Weights of a small GPT-style language model, trained from scratch on English Wikipedia.
Size: 16 layers, width 192, 6 heads of 32, MLP 512 GeGLU, vocabulary 16384, 10.2M parameters.
Architecture: RMSNorm before each block, no biases in attention or MLP.
Training: 470M tokens, 14332 steps.
Each number is 500 + 25 x the weight over its row's rms, rounded and kept within 0 to 999. Layers, rows and columns count from 0. Numbers have three digits each. The size before them is the row's rms in percent of the matrix's.

# layer 10 MLP gate, 512x192, rms 0.104, rows 47-58, columns 0-191
108:567471481520519506489474504539516502469512532504476508481446499502468497478488528494466538487527514448489550491515496522480526484506522482532503488514474544522492496529495490488527537500480508496505506476452528478533506512490487559554531521508484467492461516494485468460485522515554494495480538497493493446528461503498540485492527484503525492536525517487509533520478542481512487468484509504484494522524489499498495496491422516511506494519479452509521500491532519480509485508502519459483472519565504489513490482457489496503517498533421475519482513491463535524499515543494504526
099:497515532547510549510465549483508521551475523509509522540494503470526489519561510483491473475506482547448496536486567524481507490501513485466506483509450469462503507553517526530481469524527512494469494516535515521468534500520501480505525504522522509512476502483484537506479504554517494522531502486519490477476531494523491471468503530515494480498478498498510534497457519461518515489538521541506488526471461514521486493501499447495513484500487518513534492491523480505497534488490506445508546551478533479506506461499505471434506494536549493504494468492499502533530470488478497505
096:531520521518515505468508475503467547533528527497513496498534496459513508537520477481521488521507472466521537500497461479498525479523472464526467508466512502523479516483512497554532499498504522475503477476540517504480433496514469504522529527478505498513473490470505465516548486523462528508498502559528515510504492525531460538488492463516522447508452502489504505478545495499531528495478480497464507481501477521504544479503478480500483468491494550510478505527502526447489541492462510527472475492500499472488481549506505510502504516476488478524488546465503505470509459551483575509
104:457438467493552505519529484453510488536487473506459508509485462516481487489476459523506490487527491502506520492469528528524515471484524504499508520495436462529521494493523481508509533499482509497507547483501517450518501470468503516508465471555455509470523516449518528479546485496469497528497502518504490486539532516508514488450498480495529466535476479495518479517483454492479527478496471516528513529508491478467507527510482481455534498497511491509502509466490488525478456493497479478458497525485490506468492464463483514465530453469510476528518482458492505466476480551495553471
102:533524506495463474485500487499454476492504519514505519469508481466481504506492512500505528496511494463528534526505502513527470497495472530516524515499485432466518511538514489492546492525517531504515480449473491494537482513496526483481529511512495474536484500503442483488539535501479459500462514474495529489535488482530487470542526473424441498478499533476536518517525506481526485534491510453522554534512502522501516518496503456525506539507501437521525484520522452489495502510488495471488518453541500494478478520500496449519523514520506524476477513527553499506499517500470534537
097:524465446496498507482501501508484527515509516520452489493481504568506457512510461529467511437506500474503511490496487501491525504502520515521469502464522480475512454534459478489510515494526487458480458542516552549528478497505483498498497531511481483538509501545501521523507488512496533472515513539541506535556521496510461513464513492487479481547495469530472479488454515510461514510473541504503458504489524502523460531493483469470472504510510508555500493499523483503519515505490481508550492535476487513519481512511486489444545500512538451535515537512501529515536472514531503492
098:498504511510485506482494531480488494524510504457534474494490499480504494497514467456516481438505526524489493500532536529496495462491531519549517486510457494507504467517498467501556492475503502489521531496487499443484485535450442495494490503500517496428563512523507493473530504528497487483497514504501525527472481502504530485508525479508502507540523507470523514520480485517520526440495479499460515457522438482504502525494489438486471484541481517507494467437515500470482523516501467451489505514519552487497471517461475488522486482507464546478506483499516487504511516530468552506
107:494496527526559497514487469512480486491506491513460475519450500494538482520511485535500511490482501516456497487546452482523528509453527515504457504521517535484541519556519502528470510517540477504539482503490542508523499497477463494525493448475510464515494526498458521497534542511507481503505535495493475495481556497531508466476521489510492483537538521468520447536502517479535450493503536470459487482489495457486483503516499501505501522544483484512492504530510496524501527466476493487511478523537549539520553513509517520508455536519467457466528476509503476518497498525503512474
103:508498500515484503538522526506448527484503511521531493491480498473462530444492465517486486501526514513479545519476457491501509524497511488523487522513525492543502520513531504539551518523491560469524520521480512459514488521455550499491564550532540457486508541490542501514522486471489499495497522507483513519507480519519543460497523487509484541513520506519494530505496538512461507506481506508541488498475551515441485541543456489532520497507486542497432502508494505497499498472474477481456485494514520478472515538505526499485504493541514512476473521482507537510516486493488465527
097:486463477538476547503497492475538505467440515516489470556498511487522473471476515456559502491508538492530486534529499507527494473480564508520522494523454522494497514527511504501498488527513562474507517501470511475474486551482470475519508509501485471513526498511537478492496490513481504507507538520525498490498515522488543485457527508512495531494500459516520504512493483526457513528502480500517551540500452494516538546504493460439475483562480496547481500463514495474513480480507495480464495524514542471478494498514510491441503532470486475488526507466497481518501490513470509522
096:490498466473483487487502513520555477551460496500527528567484506511519517507466500519477513521530542475486526521531478481511495459484498511492522538482497519519506468526499500536545496513528474525534518514458533486452484500505479514529491474525507469510460501549539496548513499503490501518514503465485489462551550482551517515502512538427519515532523513540476507501522532495498472499499516513485499491467503492455490520515489502500500491558483481475503506496516493542473479508502487524500514501482503552507445473472510482503533503515519541473490463475551500490527522488494542533
109:526503507551507532518473539484519484505504491509477487445469504538477477516510461467526517483511509456516505507483525535499522473559525515499494495490478500499465491505486506528528501493458495510467494493494485463494519518447507457537498502500474515454492505479540502487465540520504472484484522511471512493551532514479517449507472505481433468497498485504508486571497463437534499492495486427482538473507453440476526489496491493478502508529471511511512457475482507489496514526530480509518526514532493500474494489517540488466515523505495503524528519443511517473487494514530495498
# layer 10 MLP up, 512x192, rms 0.11, rows 47-57, columns 0-191
104:509486523495494476505494510540514524486514493463524482534537513478517521541506474563524507510493480528507478478497484483445495515482531467512544500496521472485526511544514469547525498532478477497498495513509482515494483510546452464543510493491498547482530499473512510505531570520518469467523493479508567520509544477497496447465480507519511459477518515480504490479508512506546460503512493508480503475517547491471498478478528439493496517466495534529493529472497473513498474473480458509536530503509523454464533548475522500553500496519477498503496533525489491512531494508489489479
091:507480480542488445482558546512528524432491485474474507524534482498502489476506460497524487538519543518474515514509479531509524476517475532472513527520481517518480488532490514461526488506477521518476541477509477504482515526473501485502502501469505490491533543505543491443505515457528533519517502526488469518505478484492508532503523488461500572487507509483519512456527543500454494488463474519506510517498484462516500497516532511519541481518534528513474497484548476493497543469505520485534542493486521514515465512468470530486498493514488538492522529499552483489503514462507479445
089:510519470490540489514502494491514521519539534553543549510515512496452520470480496513513516500470516472537524482523477503455492520491500475519507497502535478532480522517505448517515516488514483500513512490520468524514455469519520544500543498526489485546529504514538460486503487522468518538517501501505474534489474515504436554497509493505522495508466534481526507478437525472500505473485469540512521453535492510494520488524506500518491533477496487513532514508490556501484484514507514508516497473484518448444512476517525489490512517456463517517477494476495442503482524519475574509
097:491478503537536522512491487516539461514489487471493511486496532540490512498491479520474514481477528519478525503472507560532525504512535498530509490488460484520498463515549486467506502494544543509526537504466486548533488492545491473508481544509524513513510487484518513515527490491477518533541474458481533538523505516480507502473491544502511467514522458474527519487509485485475484486530521573477525515496487503477488543446489469553496497494496472510515505491471533523475465487536496495489475547528477528496457528499506503488524435512490500480516507467500538506480499574489507495
098:469511503529514470492492443519534496530517544520486447482524476509532484516495502509482483504523467503466513532472466533487526498547537482482492484517514498524500530448541505498542488497522556501472470461472502502504486499492495529491498471503487518486513520480485506499506531491515446488496512472515526455442462491512439422544531505469499477457523519483482499514504517501540472495480524485555541508493523490519493472505524507544456529513500480500493464509513444507499527499523483486537518463510523474504504483508444478506481467535497511522501485501525485484474527479481512512
101:477502508517528470512532510500465478512539474535507484434498489435514485497516535484467524536517503458451470484513478494518471531492480522523532478505460479493511471509551522485502493528525504511524519518444488488544482492492453501493496495553502449516540497466477485495522481501444509516486452484495474503493524502502489528507491508522545479526454494531482501536484526521531462484502491462465502477559466482539517490500525466532548481503502523499475462503529485483491514497469522476495508471529518501513465496537466503540523497525517504468465482467500505510511464490488498479
097:507532542486491507486511515507490468515510483509476413498509491501511486474497514523540469473509512428482561502445518512471498512520519504511491495465476477500552531492485476523502484528545492491462524527533494513451507509483520513508533513528527532498503494544486537539497496524521478480508505482495439497495497461505537515499534477444483497489445493497486479514508534494501507480527485508507480522535504462528481498511504434510513548461499465474526489509487507463486519472494506452542512482508511445497511505473498483524507492481518511508543538521497520521499525485451499496
104:509508473487475493497520512459470495523555513502513525499505500468520521476512520480503528489519550523507468525481505482521529522524492500468480519499511496532468474451527504483526542486470495462530497542520491554486505506501528517438519558548526487507520499482427463536445486534506499513518525493508523463479504453499476444469474479530518540484506489520460481461491479500488490529468464501523507531484500551525509515475516479513503485495468505460468482480506518455532468474522500454462503513526465487503492482467503507488495483529515544485495501490511508499525502507472465497
107:537516448499464486474482503499571460501497491457509502502504476511522489538497515510495525494462480506471509483519441482504481553484478517494487491521486504501524514520507542497535525513545455539500525487522503518515497480514511447484485528468492522546522509476514486514523506503487514509520508454532483502505524512494485497473451486479516502544534478494473502542493515516432473554477495468473522473513481511519448516515482458515480498485495507516489501493512490497459511512487502474450552418528468528509506484490520483512545539483514540532491516504504516501501468498465526527
105:553506492504515475509496470551520505468500492496508529468515552520481529498500539501451508502505469494496470487507528491478494498452523492514514501472500465505502501518521526460441519473546444528498499537502482586526529478524486516492484496507501518469508538486485503474478529478514499533499501516468519489516461536473529460466554518485512443495507515469507503523487510498529503487511528480519504496468484546505506489522506466520518487503500458474479469538508482543514510536477548513493451504518453525529493480478451494509452504515491554506459505482496498506490526474481500505
096:491476540522453523511488498490474505453476511500498521450531523476459500527488503524487466476515486510510491533499525523470503542540524470521500480494455490524525545504505515556499492508488544492565486449511502507509476530470456472547497501517500486513517515491482480521498459491498484468466516496449488547499496496499501488514503496520446510519532497511484528490482470492482518497492512517529508501508523504448518507479488474540521458467489517499469513492497502499487497510445481504514506549472515547503525523513491491460508503480497493484499542463518473509536447512596531488
# layer 10 MLP down (transposed), 512x192, rms 0.101, rows 47-57, columns 0-191
103:502515496529456468531487461521501493487474488518512455504492502510484505502517479524514483459524500472540527513504500512510497501458477462491472520480460484504485537520512561481528508495486495536508474465474521503511509502516514515492496505515464488458529514485478497515525505520521438498474536513496473512560451515463506501490526502500489491495539524494481518482481484526545492524502465484512491527483483522520449457503546542497513470500487456473555510434491485500494488493493436509512498489537456498488532494509473545497515519451487508550486560473506553510512451505507508494
094:534533532465476514503470529498538504478507503479437517476485536467509492524488531472515505488473498508463497487483478514487546505529487544473501495456472555462523493489516513553503463475527517498506515528470496486489497502504496515519540507471512505509501502529504518541509501493509537479519449494498522482474546447495471491466521503480481547489515478483480478508536537464499496520529553546467483502505509521521447526492477510528546511497509542521503473470507490493539449487519443529500519455480483532520521490508500465507488505509484505487514485453535485526465487520519477539
084:460533500532490461532504499505526472501489500518432509474507504468501484513523526489475489503501522503533495505521496530530517528502485498468514506500468490515520493523470506482462503470464490582518515491567505481510518497508522489487500488505513515480486409518442546487475459518530504490574495520472493511486463508498537441532529503467500495480526468522504479518473498527525536501477512454506527506506506507522513510522529489528465492506480496486531487528510508530482475470501539482479522509525521524539519495497518464502521470502512522488495518500457533441510504511478466533
095:482500466472490486525518509484523541521510541543507477503512529516502462506539488463494514499538495469504493453500505522498487490503507525492487454542544476464473511491494487530534479497506435486458478499529486487491472465496557465495483520513475521504527484537463482478501491491483487503496528438509463452561521540480486493493488534515548535465483495509462458508515497489486483498497476521515498456474509460488515488512531529498487475476475503512462560494497498515521551530463509438492489487454531497525482487527522502511523499495494502512459483545514507509513487474484459498
098:468502469491497478438484497523489483499492487484523536525524529493478509476459497496500525516502497503502512533535537510500465509471495511498490512466505489480516507489547458504416466491509496494494502491505467488482523525450490500504528513497494497491459403513512531544518462501482509534487468503487482492487539493494489523489507483519499558510507524483526522532534533484515503468521538497471450449481475492465516532516517497466510563493498481508497477543473514479489495515477527518476479538510525536481514510482542511475503500455519490486501461506489524537504501546549540488
104:509515472497499488504471490488469441516509538505513453438504477496472504489469528479464538510471487481496500499531530492461472490508489498521493453510545509529525593537518478506513511512477512522493486468507450439482526544528477507480498493465496533519504562487512505496522449484529504487510520508495488448467514508515542504484511505526559462506488492514556513522518467534476518528497485503478535510546523443546510487492482493528524520478493518503448492510503487519524494503498506508485510498498499515483471482504493541494476507524510496491471485505504484473495478536548484509
100:469471503470525530500506496496459473527514525489508497492508474494521520477518500526512485501487450495493515522515535456477504521526503555485528501489503470496522486510487482484499516511469470457503461488544520530486482570555530494494523515504499533487554496473503536475504525496466470482501480520491529538474530492510483530501498493513483477517453507448525502466517519520516514533510526532481494495504503497522411546473509495506489519455539475480549497448478526484504495477521427484534524465505505478512496508506505514480501503512512478465472485497533527452494469527515536521
105:498521519509465479487451558515486470494450505489530529510520506523520461466513496483464537515523500535492492510549501496531508518512508491515441467517489499500489507536490538476484515507510539497515522514547470458525516506520523521483504519525472497521562549489495536532483485477480572547545542518517501521463496500500492486499506507517523503485526501496497500463511538505453518467535534525544523487496483539535503509445524528522511474492478501497513457480513537531521485495532492516503469524518511493509470516469503461512527464494511515536488506473486461471533484533517487519
107:502479522509505524511542475490483501464522506513488557538531478511484446514528498531497541488516525485484490501503518511483494526543519514509521498504470473495519465499471505472513488520478553540490506539488490546448527518530514504457443487488522464523450475469488427534513500493480510488489516534476458494452505550474487494495517516469490438509509495495500482538488500504493546524521523523501539528518500500517508490481493506541534495521501485469466548522521500523514508471496541523496483547509514492484447466517516475532505472521462487474531481503505486499511476512475523462
103:473476505518493494530498498517505508487501502501487501521456526527468509524482520444495486496485494458484451489531481504516530481466500536508487517513509502494513493510495500514504492499520531473472537487547521533510476480480511479525471479481482488499520616504493477507510520524506545498492504520517510482516474516488532489474540519486543523460470495506527488506540483516535489523470542492542531507513467526504508565505525464447504508567497521500503484513512497529447513485480491489482453502496516487512490528463488513481443528516479496452504532511484516494507470521437509540
099:526516489481513495491494532517464473516497515497522513480500492458499518495487507446487484485508494530493529467480472495492497487502508542508487457477450501477543510485518523516487495546543563512524505523511509530503465508517502488525475516435531485530568557504472537497510497509496508545482507517443493470490515516518479553506511487504502519574510471451489524492463536481493533425496471488449532495505498521509533478492496498512476511519488493510477485502508553507507507451474497520502507514495504490439487508544453476458503530501502489479494507521463489499498490524516501513